Weights of a small GPT-style language model, trained from scratch on English Wikipedia: 20.9M parameters, ALiBi.
Each number is 500 + 25 x the weight over the matrix's rms, rounded and kept within 0 to 999. Layers, rows and columns count from 0. Numbers have three digits each.

# layer 3 MLP up, 1536x384, rms 0.0609, rows 477-583, columns 320-383
534551541535512474472498483471519509562497510504525497488531482500502535493472506502490504506511476465486526507518479517494510496456493515478510501455531483524495463517472508507491542472535505
491476493521477473451472507482517528487507532512480453491517512501523477523483485464499497509494463507514528476479485477505491536485520529508538449478504551506478481519481486504514472470501527
511499506492503503454504491515499471467445456497490428491519482500481505512522535527530499522514497480480474516447502513508531512512523481501476459508452502505483513490495486457484496510496512
489464531507483517437521490512468507494477535483476492457520532495525493512536541469534488497496492498532514477478470502526515506508475534486494452489494540513467461487478490456490466467490476
488519551523478507489503501514529498526458453482464445473485558498506477512515491476486428529450483468476482489531501479502512531486498493522560468483459536541519497508464557490531519446509483
533486494478510507505504524513505563497516469480490478491480495508495499509509460502498508502493484486483499483471514493561497494480548492483508498463481530544538492493468495523463531513543508
480500520528504481511505478532504461504513518501507506507503465514514472490504548519535505478488508445488481506505549543485523533527485520515513519502522506510430503485500514509517481512529453
537515516513535519499485472506526521488487484509501509519486453526519492500496493514491515493504536471539465493486523526531513478527468523517503509505489496493469462509515519520506524491522475
493492497512493485504525509506495480497475503497512485508528502533506490522535510533521486521499455481516478508531555486510507508501493483500501509493509530497482499453483519479540521498519501
490539535517518512522481488484508500497518469487491486506491503493540520507497505525500521478486465471465427536519486506510507471493508473495493512481523519506503475481505497518547513472493495
502493497536538547514506485491471511525495517524503499502484506543523492491473503474490486479472508514512465507530501517513489465519462516490508494479517490487502476509510520529526503461540489
501492499512511528474500555517484524503487422469507512520503496526450522502498531488516477524474498481469491487483489456474547485469491490487475492479488505536518499426519537485516483497531477
515496522561522506487469497502521520489501487474520514534556464496462505489526503490538491500491514441503510492534537510505519514467529503471489523526498496470516510434512486515519544478517454
468514495524518494473467523520511500481474510521498519509507469476478500509498544494497500470509462461507512503518548516501504495505546527475501484500524503507490509501527458510515494502521462
485534523505488484502459497497504521529506495470518505489489535498510494469507455508499483513462495504470503510484490461543484506480475520518538487460473497499484507478501526504504598487486513
527509468536520544511482481515482519533488466533506515527542490488481527506518496496498483515470504462488487551498502503521461499484471478505512431518505516527521481499518504489500476502465472
485494499529548454514497507510565554485463443508466477505533444491506547524556512524536494515539527509499488518458549507547490525513535478486463543494488529472511510497537484517510505494472465
507572499516493488501516469513493536528540492474482503442537512491518503527508489510470478508428504453518501479485533511525517442461514535493505483491539509502484554525497500535499558528524477
486459501519508484461467541479510487511460479469464505527555526481472510572508499468575479520495512491510487482476491506476484519500548467462518524469499517530470514478497478457481501491473474
477493500482508463517468496449501480516426499490521498511533514552468503538520509514513482545518507460479513488493498459483488505507519479509470529519549496478504516484459494527500533507532487
462497517521510475505540448482504489496503476506502485475504471497496505521496511512500491549512511516479504526509503487508543487501528475515476555487490540537506548507450495493517520495525509
477528483507564519477538479484477487503532479472492526468498490523481519490531533477502491527488487492485487522538496489512537510505532415498486537532540539510469524469505457506515479511506448
554458566530473466508508546482512512548486469554487455479525502527470509513472504487525482501489471473525513508507489466521508490483475477544523471492477551488514466507445530452490530481534476
508543499555521465501469461511530513483473451464518498528542521475480544476483479515535506540522514482510502485507514486495483496457492500476491492499505550529519546494492519443478491504492454
468532476545548435493477549511438499520460480422498533508508486491506522476546502468519508500481499546476456474532529527541530496473522439464483550530507511538437502460505504466560520484487489
461530469506576452485494495505515475547503521513487480486508561491487478483517518486515492542463474446496464506554521528541526515512461506546485482524541533513439515511461518486518525477501500
473503492536488491489510546494523517483484501489496485472511531478464500511511499489512496484507495478478524500492490476485510494498499463507521512492480521518510505518479476491485509485479525
499494479517465510505458530505521524520481507537514481477495521540460501490518520481525486501495470464492563527518520520477490489498501484509485524461510481521514469510494503506502519453517533
484555485491526528490527495515486500534505457492485506529498513533506495516508503499509513522482518497476468496525546481543511496532500499466469486524510486480500526479509490514506487504523512
559482519510507475503504514489462503499477471514504492486493475509509544441528527496501445447497455485519490458477486510525525503455518509503486469477501497504462517452468528435509501464513467
522481511462493475497501526504499490563506486487483468509519486490495487501493501505497511524501471465485497492481512483512488509499500487477523506483492506516514531516453490513475483527525491
478459524524499506500533505484486521492519498486486465523539503535485475511548531516550511493494477460467495502479500540511500489477505505483521485504486562515498476457477469463503511554520506
499516521526515504489492512498505485509469448517485462525547465552483500495465488490504524500492496482515508493520488523470495529488468508478514501482527513525505485490498490523489514449526506
443492491512468475452516493518524474503501478447445507518545459513479475521504571467507500520519442537504526521517489500510471545503525488478468476472559528549487499505490502527502476488500494
517495494472501507482476508487530475475438502503507485440533477527457499515550508494533471511542510477523493548504486528527490528508524487530518531478499510498497482477478564491505522526501493
515489505491487491494504503463516488495514490490483511524489462555510569507524503546519495544466462518533445519491554542506461485513561502505495503485474496531455500504543531488475528513530492
469552498520500476521482517499486487514514505513476527493484510504531520532537511489521521482475473478515458484466508527480483514509500498424497467485541506510488454446486552446488486522526505
505527504488515527502501513469489503545482479509492479501545493488537482502525484489476472500492494510519496485536515492509462504484495517487546490504497485504487494472482475498474532470493477
512484484476542541498477461509508529481500509492503499507515512524482510480517511520507485509488520493477497488506527553520505501485467508515503521498530480536491496495523515536473523512500458
463523506541557522487526519495488464499535491493520484421521506516490481514522511481479459515483509513515498505513515512522482504488457436493542513535470573487496479444505515474483507505484510
518489483476520504500496444529519525509487473492486492550472483524495480483540573492500525512457534493490441507491514522514522510489490499464518487462522516505494488507512541535522493460518502
487477498496497501483479517519498509518488488486469501530522492485492504497496502508508501521487484498508503524462500509482508540499495528475487514469556497521469465511497513517549509512498543
499527503540463488514500522511551508523508493489481485499506498458500512518558546494521518474477474463497481510485524461507479487519523446491514447478475498512515512482469468488495493513470461
489520531519508522505506531504480487501479485483485525508526484484461529556485528494495469488507469512476509506521491497495496477495547462504493531468506490539489483477471527485489537484471510
458544521513530493512480476489541497520520460486460497546520488479509492476545505458490504466482502454506474536542522488523531501517550492492507534492477544490533513493495496482518487503485492
507505521504545455503497506481533494521526523488497495482502487540504540492523498514509484507489473445505526515530543482555479481473499500502537488527535513480477489479519494502490521483516489
527511514505524480499465511516545471499438499499447501504501482494447512543488498535501492464524503448511524501472533526547520498489487461545486499502505512485501505498494514484499519527534514
466483519521510479498504521497512512485522531519489486497506532528518485476485485499517496493484473526512536506484504503484529479492455509479514472468534503503502489524471518492516512486518551
445537514519506529485484495517517491504424453500493495527507512482457512526518518460488473515452500483512489514521505484553491535484462474530485497507488544473466480496469479510470479491458478
477521500544504443491471483524539501533471504501486500531549514488468487508492493465553503541509488522496541514509508506466513510471517519515526482474475517525507513488511505507513484473477510
471532516501548479463453465505515451459446504506520466508509482506492491491516601464523452509509478462514472512459505519491500512514501506516481488498558516471462509513455491522538486482517514
503518454485545495472477562477500486503500499456477490547542489536506505491524506516511475490441478435528482542526514459499525536480552484466505507517516534533475527523501497481492461499516495
421509527519497455501520554504565510485475513501514480508510511480531502476512518483515492486476475495483446540474490496524482536514466466494487440514520525531464519469501493507515502499449446
525495498511466455491493495489471553484517479457484486463542491457526519491520512505510497510491495540501532476482501519487505513447535450494490523486500522479535504490473490486490517507526504
487507517550535491452470505552533564490529511498496482511480463486490481481496529473501496468495513485501504498573487484485502524499496532514493464498509491530514491457465456508516503477506428
498535536561524515448475469515491513476467524501498469508501493528456538498503560503532495523518518490503474487508513544451469515483462442531536539481516525508488465450537508527508502488521490
533462515521537466497481467495503485511472495507483516481530508510514551540535482509542448516496490490486511511528505477525474518506498503511501477505483523514449488521479453534509509496486529
513545517518536424514494471501489512517503482539481469488490537470510544529493514460506525499513485470535460517484461518491501485496474509500515533483482553529497450489465490511486526506509504
506519521496490466467451487523532445531473505521487491482516542485465515458514491479542492548493475459484516489491490542506515542456484492503557522445499484502508419487524550495515531432501492
489516528515510490476487518487473491541490479492485512484520515543503457504500521473565482429467486513512501521494468551517501522473490509552495487502506537466413450495517553474497504496483482
510497519534535497498509543464472502535473462491504511465472485525474533476485476540483468526498520479492500524491512463495480514475496477523496527510481544480479520458486502495482524525512480
488533528542468494476512558464520564510480503479488516514548460535524515501472501507549485469445506508518502479467511503480520509454492532493481506490471522506505456506471498474516484506503474
491516483505505474487517463478523521529468528475493510483539455578494543473505484506525502526441461514507505475472512521532485513480522536469482481491520513478498445504498501528494506483512484
502503512513511517462479517529499520498474478495521471530510516501482499485486510499499472548497493487474470500473458505519489508508461475531531480478491521520494470495487493517538499462490488
511461517497488468507486469533504522515500511529485453471502481540522480538464491510521501501479492499504557507474532496477508509494459496500472483480554522495488484515470528491509510491519534
525465507502541524491511504466518541506486486491475542492506445486484487498515471501508511503479509499506518504467513480525472488488519511504492502481493528513502513492511462489475487494498499
471501506540513486511513482486480503499499443524499461521522538534509500501468474550507472472488507507520497509528540524474528482509522509480503486523488526513555530457448524499494495496544517
492540490524546523491511525525492517511439453493477509527517471504476490514547506508536478476482519470532503519492528492487498510503564499452481501522502514507534501467543519508480526523503488
482551508479483488484449481474494511526458449467491480543543498511498520515549492515554487505504537499516475529543528438513510489479508498476477529464515526515554512514490469496518460497542492
476498536581516459500476533526452470517512441478487430438505502517453515532494511492542481478457470487516517487513485527461527499455479491481515463467480539509509499486496524532487527447496545
512490522503515483514496549480541540506468500494451519512499451483493493547474482534493495515501484474487491496501553466528496516467545494485463458526527505512452504479459516453520489530489475
524505540550505490503547492482510505464449447441447430552535436524541516488534534490532479501484482513483472538526485523564502513493530483481493533493474548512460497495528476507521510471463466
477522514512521452490519468487509532495467517430514503491539463504500479474528540524543530533498472538440451494469520507507489512461540448492511535470534518502473485480504473510522528506483500
527507497510511488481525537523530547492439481503513491491547529559485538518516480470522490534518485501493532489466476476550539510518508501524522516505460469487546482502469527504478556473591526
506514492540536521497522516525496487554533478491516515502491512493466492503530531454495522500499493522500522527530474496520519480466492498492508483491501518489487501520512483495511492475471495
476501530509489475491505514507505469488511504494486477499531490502526510544503514489544489529505488512491483483509502550507482514513527504498498471478472520532522488447473441509499501527474498
517485518532517485495487478528473525479480493504498453497527479507482530495511513506531509505501508490553514482504500499501494507449491473455488506474519508505495503504460513510467539485517506
455507524537510501503518540502481474520531550507507523508479506486539518482505504516507451498500463494482507517460496549496531526506478489513527490499565540485456469462522503479508530459524524
469501520522474474528459520530496490558476473506478511500555510520507538499490497514482480494469513519532519501537480507476531502515479519485563481470506512545473523502475541538509501473492494
504519504521530450502465489489549508529503471483516474503577519505484512478483488510535499508456523485509494503537513540475474513460492496457531531508511499520518508461459556520498493525482474
497558496507504491514481527475489519496528494499500446491494514476535528515504548508507464453446481508522463574515541555487483510489495483476460477487531502514465510468494513508498524506507493
455525516489469495488493463487503509520458503520518538526538547487508495535469472477506488533479516522496527511520491511474466508490487491552562511487499542494483486503508504520496502453520504
515502501515495522494538583501498498516493524478496493520506517525518476476485507511525491488459492525567480526496536511511508523468505490498508494518520526485465549489496480532490532520500514
466518493489519501483468475510459507513491503498509509462529495502518508543489480472522500512460464454471531537504498556466551514477493480509531472449514524536477498510505498530525476475543511
488502510541500526478497504485515544522482484514514499508505472498523459491477495464498491483484529520527499497489516524468514504501491503526514525494487493506478512519517485498490491478539507
500518530478519479512512510433517499491530489492465494542503503519518490520510494485511492459506481501517536488442503482479534495482481508495487528472513513504463476486549506486504505495523514
491571481492508553509433502494472492550466444495492468559485528517508523504535483520517492497467465473543463523484493515582503524455499536455516512491487477511488478525525569549531507474515474
528488525519532522522498506522477481473505504493497518488480529518490544507493492525533481487525461478481468498520510516532519472488496487542490490506520526500482483491504537508512519497489464
497464511557501470468513513461494524509465493494524478484478441518513510490494520484472445465522506431492477515505520494490527520506501509560512503504518558493492467508483489534505481483463460
507488532520499485504500503475502490528484505479526469490494486536468525550539528488509429531501512469489507461476488483470523485474478436546461517497479520513488509467504497483532523515505486
496504537574531453466495536497508453508515489506514531450518509500532501486475533521499505503519487477545467503519491516485533540477505470531519519519479523498455484537458503466476532482499513
516524523485536513485492473488533504503498518495541471504495479504473509511505515498515485498525488529539523491507519503472477540473519481505482503476489484499456535500508501472514486547492520
468503527510510541497480493497481479494528453528516491552493504511513477532476539506512512512489449500516479526556535512455524487538483501519506504493503508505534514476494485499492475484563509
491531485561490469497514488486512532474465491486563450504523543498467506476497512512503446484434486481526552491515524485498506516485482498563461463507499549502481494489448511495540445515508495
466518516521512493491497512495524484485490470476497484453499486520473508510549501493493468522474491435461502490509519528518525493479504424567459513503489502488498537449483515499513489508468452
493524499525482527485521488499460499478519476471529476511522457543497514481498536497524502486488475432481472514540500518499545506482512516515507484517484510505510486467516554511536500509529482
491452478539510471490536532446485513510487499487519512564514462498532469482512508458498514504470481493517490511464479482487499507503465491483487475484499552497474473483500531474524524446501518
462460499574475492453476495475509499521504529505530475466475543496485489501494480486511485486505477500494528467550481498469510503475481496537532523489510546501477483499460511458515461497516528
500509487540534484475524463523500508516493517478528450520533476504474505472489511412501495540466490512455447499529489495494480493498535475518535527476517491485479519501495502538477528503483500
448493540529498487451470478509537498530500481504504447529510514524527514518501520517509458545500506527493497513515479520464493514493471503435519481472483515541509466480512536478564490406476489
517450486533483495498473496531514463506515474504506488514499514491428551560533490505512499539521459458509532498518522502501486473481533490509457502482518498494467492496485489520472483532482466
528514497472487533487494506524511557560466413486474487496513506494498480521508511490489489496442453461486500470522475477567486523489523517473536461512472552561491477505527492491505495474503440
523495521505500458498524516522476543505486478480455488448559489500476566519510516539527530513523459499504506486549511518530509508505585504500509506480530517534473485519481443507478512515499488
473474485491502465487482481502492487502473459467453523541597474524519494453529571502521474451457459516497468489483479539508507517472491473546505513490527509513414454463517520468524491440463458
487502502518498477491518503511513559520544503502468484494528498519499507486506515494523508477516456500508520500499469462527503510482555509485522483485502507488536499512493486549491499492521545
473514539526523493474493518491480462534525506469488524476498485532516517515486573515553483527537480504511465493502515494512510539474501482515488513511507553502458493553502488513465500508470534
531548538519486522509497476525532514524433446519484467532487452502465542523531520479516500529501469495489471505472504487517500525516499459493496500494489485552446458469538456523503496502490440
# layer 3 MLP down (transposed), 1536x384, rms 0.0435, rows 477-583, columns 320-383
496490484516505554479451491551565516464489540492448512496493509543509484479506485532489511507526493522517547488521563480510512551497516539514494504490502461492490513527504472517541510516477486
512511518489484478472533466496488495483520511509471501492489477478486484497538526571483521503506473479490496485503461524499518485531479497481487526534489491489475519513541532496530515470483462
515499533473490493485492528453511498497492505528525516473510516478463551496506460497494506504507510458489522515490452519474478506510507495546556502474500497511504522513458525491471499507460471
485518496475491490506481511475523437534472505489502483496484525459488529479482514527478494486513522517476469546538543537478505489451496500558527531481504520484471485508476533520487493533510563
455480471504468495490501498450480513472561471513522477540507537493503456513499484470473538477488504506498493514499521477524492516494471502488481548518498486544523482493512493467480488509517504
497508500514512489518491534493525489479509458501481520567533502477483466479480502483530498504462479538472534482471479491513494495499462486492484492504465482484499487493507447503513505484495509
485493488491480490483514543502502485479480478542521525504478501488521471507501510523506480516475506499458537476461487511479515554521502536496517530532514460471510476484479482485486456498536498
447504511485462467470493525476491487500518459506505508537511503488504526520497478499498479529499506538513469481523477488461501493510518496492500530500516485535523511493547523473511501536474489
454499495498502446518511529506526463484451530483520484540520479533509480531507527515502475526501444492539463491533536450484518532502503448499485499497536498507441506456522516466548482511532494
504477502472475505476455471522481510472530469517505516523479519466497464451489484520512477490513537520507496467463497471469492560496498505478507479519484495497509465513474465485471485487512518
473499514485471469512502535526488470467526463484490472466554491502509465476516495487500474507507440499491511512474479485455502503495522469531497488455507532538498495517503494501469476565470440
491477556522469510534523490490438511487426532547541494487523502502497502544486448491470535510476479493512520478465477602477481488504535483468534489526508501510495493471507489491506466458528488
486507502484517527526504500490535515491534495506516495499503534498485467499547515479485525502529478496456514456493516547517523529506517497505468539505502515491500516442463501477503492477509480
510499510509493477521496473489479527467475520521562495507488492482473476491501503494504500536494503508525503527494463473502458503510541480447525489554504517492533503500512511523459486479481520
526530511535479476496526468490470490486451512470541507548536497460508483483523488481474525539497480522477520486491529531456490508484475465500522492482484540468504498520501473548500466488516540
493507527560454464516501484449480489499525478502510495488484534501518464560499507463509487451499521502552485474514494476465534458479534494546473504497501454453496539479516509485468516509481541
512561491486483508458537528516503486537533491468468523518512538513512440509519512479482493544472482469464475468549498496515484520484529484453530493488542475486496544521503506525506489502478485
510551560514493474541534452444472521538521482513496515510438550510488498523518508485494538460460500509492489516520475472531475472500464514515527531475519468500436501457535452565492503467503439
486498491494481491485530481491501513510508528474524526491545503523514527483536481490491473519496479521454518484489485531524526505509518532509500530535531530510496451465532483505517483506519519
501519509508493525525496530498465492498503480501508512459478455502508530485452497496490528502502499513440477497503546499501500527477488517539522468546499496559489550539470486509487496506506503
485503512495522527482505465484479504483507521526509527501455488497513511501523462501512536486495510523491500490477544479502533515507467483511520518490473473519510494509513494524489529497459499
496475522489499519507541462476527502507511487517529505508468484504507488482527485437479488503576475515479534554482489555527517475467546486545509509498529495488530498549541544569477485489515499
518499489556510489473521487478463549472444454458459542521457554439467501481453477563455525490545457473495485521482434496505538491465562543465510472538527478496571424479514480538498435506483505
467489496473520498498508539527462515507475524509472546473507461510489498503502537519537495502539477472503473472439529496486487524475477528477556536526532492516444519519503507482514483514552473
516509494510510494493486524431507483492455510509546498512563523508491470481473480466488476502484474459527497511504540536502455482538548496495478456549507543468478443480503525462521519462475514
498470499485489505477472510515516540462482502487483534478492452532447475486498490520506491498491563560549490478468471441514496513536492520458446541452491423527510492499456502497471552537530518
508521516458502509522508473504497507520511544526522537549483491528542502489504492525485510517493491538510455486521522519470518479506504524491495483531537451512515522505538514508503501503512518
511526554473518511492501438511504485481521479489531504543497505502504536536486484483489504510500516478501475456511491474529515490504487513498485503553451509492466499484497486548503487519497477
486491478499490509477496503465510509491492532518489539508508481452536494500511490516507480468511470489526545491465530529477494518486522497515477460461509454486481478522480546496473506486470528
495520491521521541545542535492472444517502493491506500524502492493528471495476473519456481474521525515506499493490478503505540505449491513482464501509479481519465508527538514529519448477469526
505523512449507509492489492501496528487513483502497484494473500499481519556445504491526516500530525467527528495483490513524493488518493502479525474498491469507527525470526509554477492500486492
444475429500500449495485483488512483523493497456538478500552487493474498501576487511525445495443508520535538481474508502528470464460566516487499538494516539480520491513470528502519487495510550
530527535538506488531552557474512489545509457485462514419461466499516505497468507511520539498555416485493510578466490475513466521465464519482450521497579540524506532461493522498505490531509484
529474480484507510489545536496483530495502476512463514489521459458460463479479504497486512544510503469494519487516532495473503555536481513490512530515527462479485516535473474500476464558501511
553510520505496508505527530493469533492516460505480502513502482532515490502461475509525496450525464485479523527520479485512514510544443463449416460511494500480532526479503516472496519509518491
434504525501527492516483484466449488522465492541472478506491542516512486527487548499509472519476514503491504500534478537496482498491449470472545497470499515484529494502509505549496491521520526
512481495491478504475522510465492482517510494517458495489507481505464519516493483513491479470497485551468519513495525516491496477515501510503470512494498494475513502531498485474510480518479491
510474535522518489504548518496508460491487481504486517488486482514511503511487491491547527501547514479510498493536519536524542493526523509505449451482484549488525504489494489489495504528450479
470532479499488538480507500515487478513474517482504511530524532514510529526500519505488532526498503545529486499536466487439506504490492484484489499517530489489499500438509487470504521517506490
510487515498506480533479529461514502491501475471516529506499495486469509526495547525517512542514523533479510478492449459513497474501503464470497541521444457533454507537518500502453509498510499
485504496492516493479510500551493470500479483483503528522505471539520481512486564486490484501513495516478456471499489438452509513482543484517500523523511476497490552515493513486551455519521466
547507497458524519490539488437489512474516546498504487484505534533551516474545490517477510490505486493445500508498512520486501488506500486511522502502488491496533516526517527527475535485481499
504493483529538498498504464522514518495512540493473534478499482495459504520520491533463523500478497497495481514481462525501499517503544539516508491473526471546483460506488489539467502536509497
533518489477471512486514507486519548507544493530458486524534537479506496477473513497465504489516509460530495496478510490504497557509477517495541473506529481479507516547498454506485524554476467
529502485498492514512468507545504490497479509487539508476456457473512480544479494495482499485483499475481515517481482539494483481519501488478525517470516513515492519503445489468503477518500522
476468515499464499513509470495472550500506495505493466524501515494507462500534500522535515440484555512502477511502521501490520490537498476502507519506492476503519495510508514496504477522493481
501477483476493515486527478510490513500493529496514552487467509464499497501513510503476488528507509494438471508540540534516465497503524460496479500490537491530475539445477518505530510462498495
477485477535490497471476477470506518515449581514484473525493531480488504503525459510436537484522525526495523513463493496510482476491471532483521529531538469522529507486509496510504521504510538
532487510503499540470528507518494500505526441507478500445484492472522540486482505505503504510491527489535476515490528508521519508444517487481480471465541487519569535480492498481553486499486491
504469533517498468530494504503445497519527468523494518466496459493480503507502465527507504454545511455509496504467482464468507484515535481448486518499484549462480478490526518546515538517505511
478533501484519473509498474531493470482513517494521537444481468516545462524482481458520526503452515462538470478448452496474503468554513481519507535485476462476518518506505502515500512512530551
463501483561509449493466485479510527541438492478512501492529517446489491498550476477493513465461553536509524489487531514526517520475523484528533497514449546466533476540507505505503509484518514
524441502519492490509519497506534460493571474483489512504489487524521517505521509486504468495484453500490478524489516496501496484519531492473502538508483508456420522499484502507482466569480501
499507456500513497504474449507503484494472515521542524511514464500528508495500533489509484508434493516500527509517488504526532457526471499486525499469488522545486517520521515528520458450496517
480488550522495550524495545485446510482478475543513440462478521521449500509489487482483504531502489477488499498498483542478521497467449447507501496496479496502504503502466496538476477538485490
528528528531501497517529510445506503501488493538466568516501506517506525473487509505540477540531508511514542538530494545488496454522487513495554471466510533496514515442455505518479511495520500
475510493507481498491497482526504527485511527490519504473496498504533499486485506491483517486526528515497483501493515510482509548517492476479504462515530487510456506527482492528516508511495520
531498514530524520507518496482513496555470489517463483477508527506495458511493472452515492460493483561511495459505526480489508495503472507464508522521511439497478528523487427535504505522531476
494532495495466471462531470512476481445536476501494499552529469478497488493486446485490452457455492518497520521500497466507485500492530458515505507520517557493499499479478522464474546521474491
505532464533501493485488516501544475487522540503552526482530460509507538460537490496500474509506477518528572498481490489515480513485481527493497499465464463459530502498455469500435507523464503
526512501490506504453485490524488534486503490464448483520494472513526485509486520476489489539514484516467507540492466467513509521510515528503512494496503488531467526488479492504469476516487533
490516497461507516471493461522509490499475507430478488541496509524476515458562479502462496532545471507493475485519470485538510467482520529450456510526506490569546487522517515510487524517485480
488496513496496464511462474507550449511480517490473500509479522477504521502497469540500482554484488530499526493540466477520518505523478520481483492542500482514512518476509508477502491478525494
444522473525494529497503476471475492469482485497488509500490514515524466519557527509521512497476488520495459450542452499480552476497497450490524507485521473543503564487523491549493523460521522
509487465488488499521545496487508544496516510501524449493478488528508504498485511537475523519459486524470496518491508532468480494504529526527502511524513473503520547520483499524515521470480511
451488469500501465509505508503517459493479531508542478534504545503497500488511514519475545523515497500489469498538499499486519529476495475498501473544497442502499531513546526481528502504481504
523502461466517472479467484496504469499524550476480526476509475528495509487536503501544468498494506492514523525489486532487489513485501511511497471475532523484510490543522500516514516523514508
518499509503487475513538444481460486527493527513490503487457547508482506460535519462479475461489497506505492538517504463456508471501501471488511487455501473520496486525487509540451518506476511
509472510513471503501535478467461533485507510520453515452494469505509519483502526541547454517507489486494508484503474504512522468589497510533489491504501531494480499501510512505489562530497500
506500493446483520518484477515487478490503489477540521513508500521491512479566475466527522499486505496536508476511480518526452431514490544439532503491550500512507493537492511563466506479484525
497504466478483453506514493518495463513488555512552477460520510481517485484498501461476494511498491492521512507515472497508496503449467515508515512498515476506532510503521497522500502486469521
498501516411469503469523504535494538547528508525467530484447478467569495543484527511537454457479518579496548489494520437536515516529467501524477511498570543524522528495521514515502532484481423
511464527486518504503470501498536510525459527502587492516500523530510539487505490521530493487506494528491483485485540523504498481528484485509526493501453492500504518481486447537490555478474549
474490471491491471518486512496518449490499459505481508519529524492489474504508452461498538518543496479512513462464527487447521513496525478508455488523457530437506495522512532487507499491474503
523521491481513490517535530494490510517525525540510485522555476501505485496530466497479458483444497520477505514534499494519528535508486495529509506520516479505510487555518489495475479473472496
480446460482503462514513551531523517501538499505526503496528508508497509515514506461501520518491521492515487479491486458452505498486514468506518509468520523479450511506502504541523514489485507
504559504498501501532482537481538538511483489471501530528496503504493508467507505533486471494522498500479471473479524537495539504552466505526459510501482473501498482479566496509491526509506499
461526486499504510483478505512497492508469510538530510522513482490527508433502489452456542503468480470524499467538466501504482486509479504511524527460552468527515495519456487519468456505522477
517503444517521491502494544511491534495485499551488532510514466463482508474503513527503502496520536453540511472468510496510488499536495531449536509489481491504505563509516481523448526506495467
522490505513518500507498522528454496516519515468475553475497461547490497515491507486519520473516500456532499476474477481504488507458502548437512508547474471483488534523511496495484496528506530
515491456489534505521496493468474508514500503508499536518468515480487490504539511487488531484478476497497476553505493521537462478494485500533487451535538471532496519518476519479495512536475449
488480508499454507520527494467533483503467505521495479459489500458507430481500541522494459475439512450531499550547502506511485511516502532479507456502462551483495497458509487492495461525511542
495531467500537491517517446517471504516510518521493474496474539446435519516475481524458513500556498462455494484511516512496535497501475564518503481488509499522483475525504537515476496549497496
494540514512510494500492494480508475477476502496525520469503530503509489477531520493496501495506487521487449508479465482535484531513523494536471526510463454459464504521483494489552491490486505
460505494481444476504511484511456506498537464519488466548471527507490500498508515525494479536513484537515453512506473467492533507492515502465498494507530482500489505494515505506523506534500492
492447509516489498498492502506484518487476516499534507488497512506471500454506525501491499529531487512531500476506507532488511514502505523521519525477510466495503507519486490528482517476492479
472531483456488468473513490502512526503499513467462528502513518501509480500567530445501538502533452525505491492491468487511493484516479509538470466475533491483533468503492522508543470520522515
488491505449473510495455484493521518512505454520501506539496531549501521476492482496496495494526495501487495466500493478522477510486513510463445525498474501511481520496509457491516507511529525
467511514500529517478505515527499506517488452512520505504498492548494516493540511468516512508513491474546500526533498508515480518509490502475522506553481493451488513497478504538516500463498539
497502498484508531515476525472513503458469490504551509465518525522482484502501480511493532575488499512481493524469520553484543493489503516505515472495476490488553489503514498494520456468496518
504510507517515466520500472434531467528491544512482509507515504516500508475479504547504455521486491529513510504535517500485457462512477456469544504537488482470476446515485514466485490509480533
511475566484489492501493512501508493525504454535495496545506506487486529487470502499485481496525520462479495496540477530498489475511503525487492512505466474527543499513493497519475519515465485
500476509523472537495491495496521526534498514517473496489494464499487488513452465489460492502473524484529504498517483480531505483481510497487460498512483523466498499538496494489508514465443487
488477512465497472535508520513496488440514478522504510510558518479530509511508481512505509504511464510504533481512506490488506505503509481494504539563504520484524487532518503508497543533544511
475513411480537484491522479507472548486491530524545470499480506551487513478516538461474532473500496476504452521541464497511550509510507505473507506476552508543456479501509471514479460460540509
466490557498500497504530459496494515451497536523497495506505533472521436477496476520490542508493467535483516515486540538498510519482510522508485478499500507501527519497528483470449526486530472
463455478494504477494501487515499465497510522473503515494540456494520521509541485530507477492516510511479526544505532503490539489482481524515475518501484469463502476495513513502498504510475492
473517527444548542490503502480531516485482481524500526508509486510512503493457516486524521519494533512469500510531537530495524467470542534520515488519502489492500539542523494499508523447484529
545490421513493512500496517491505526515510524498472561467475503452530495459500499487450492486504550489506519483514527547494519526473529517526493534501508547484479514471530463476535449504518506
442523502502471540502528455526523500512520471496509475540485539489464531499522489477528461498510516496474489494521492490517576512497532465499479568494515470469489480496442488447535468444499511
535485502486486518477485485478496501526512466482447488512516465478505471524482530560505450509518510531479486472487509503518529521528479531486442473507496516490546517493527463486489511489497504
500550496518493489470502498483506504522497457519483475514509547460506547488542477502479465462505531552483477479509470528482463518483469511511517515538500492484570494453543520508506471499504517
502468536544511518509513554501549487470500507506468478536519466500509493530487499505504503533576494467497487503531524523500523524516544578463478480514478518448523495485493496477488511479490527
523488483515516548501518482498506531462485480464505472533466491444496464439514474539465496497439543501462493507468557454540523528458567523517482526522458471529537565526542506504479535483514457
509532514483549486507496500452484496501484497493528525509486499474506495506507474478482528510488508515490485489525500467484439497530506517535499517511517476468541479471512513489513500491526492
503511533501513529488495511475502470514510488532517538483481511484488504454502489483503541497517505483452487477498491502481505498480521532486481516506501504490500498513501524497479489478488497
516483486537492461485516445506463588492537440492449474472510522541495506494575519523511517511485522487484548485482459525483510481539490486443488489503461496501520503481508508502514528435532468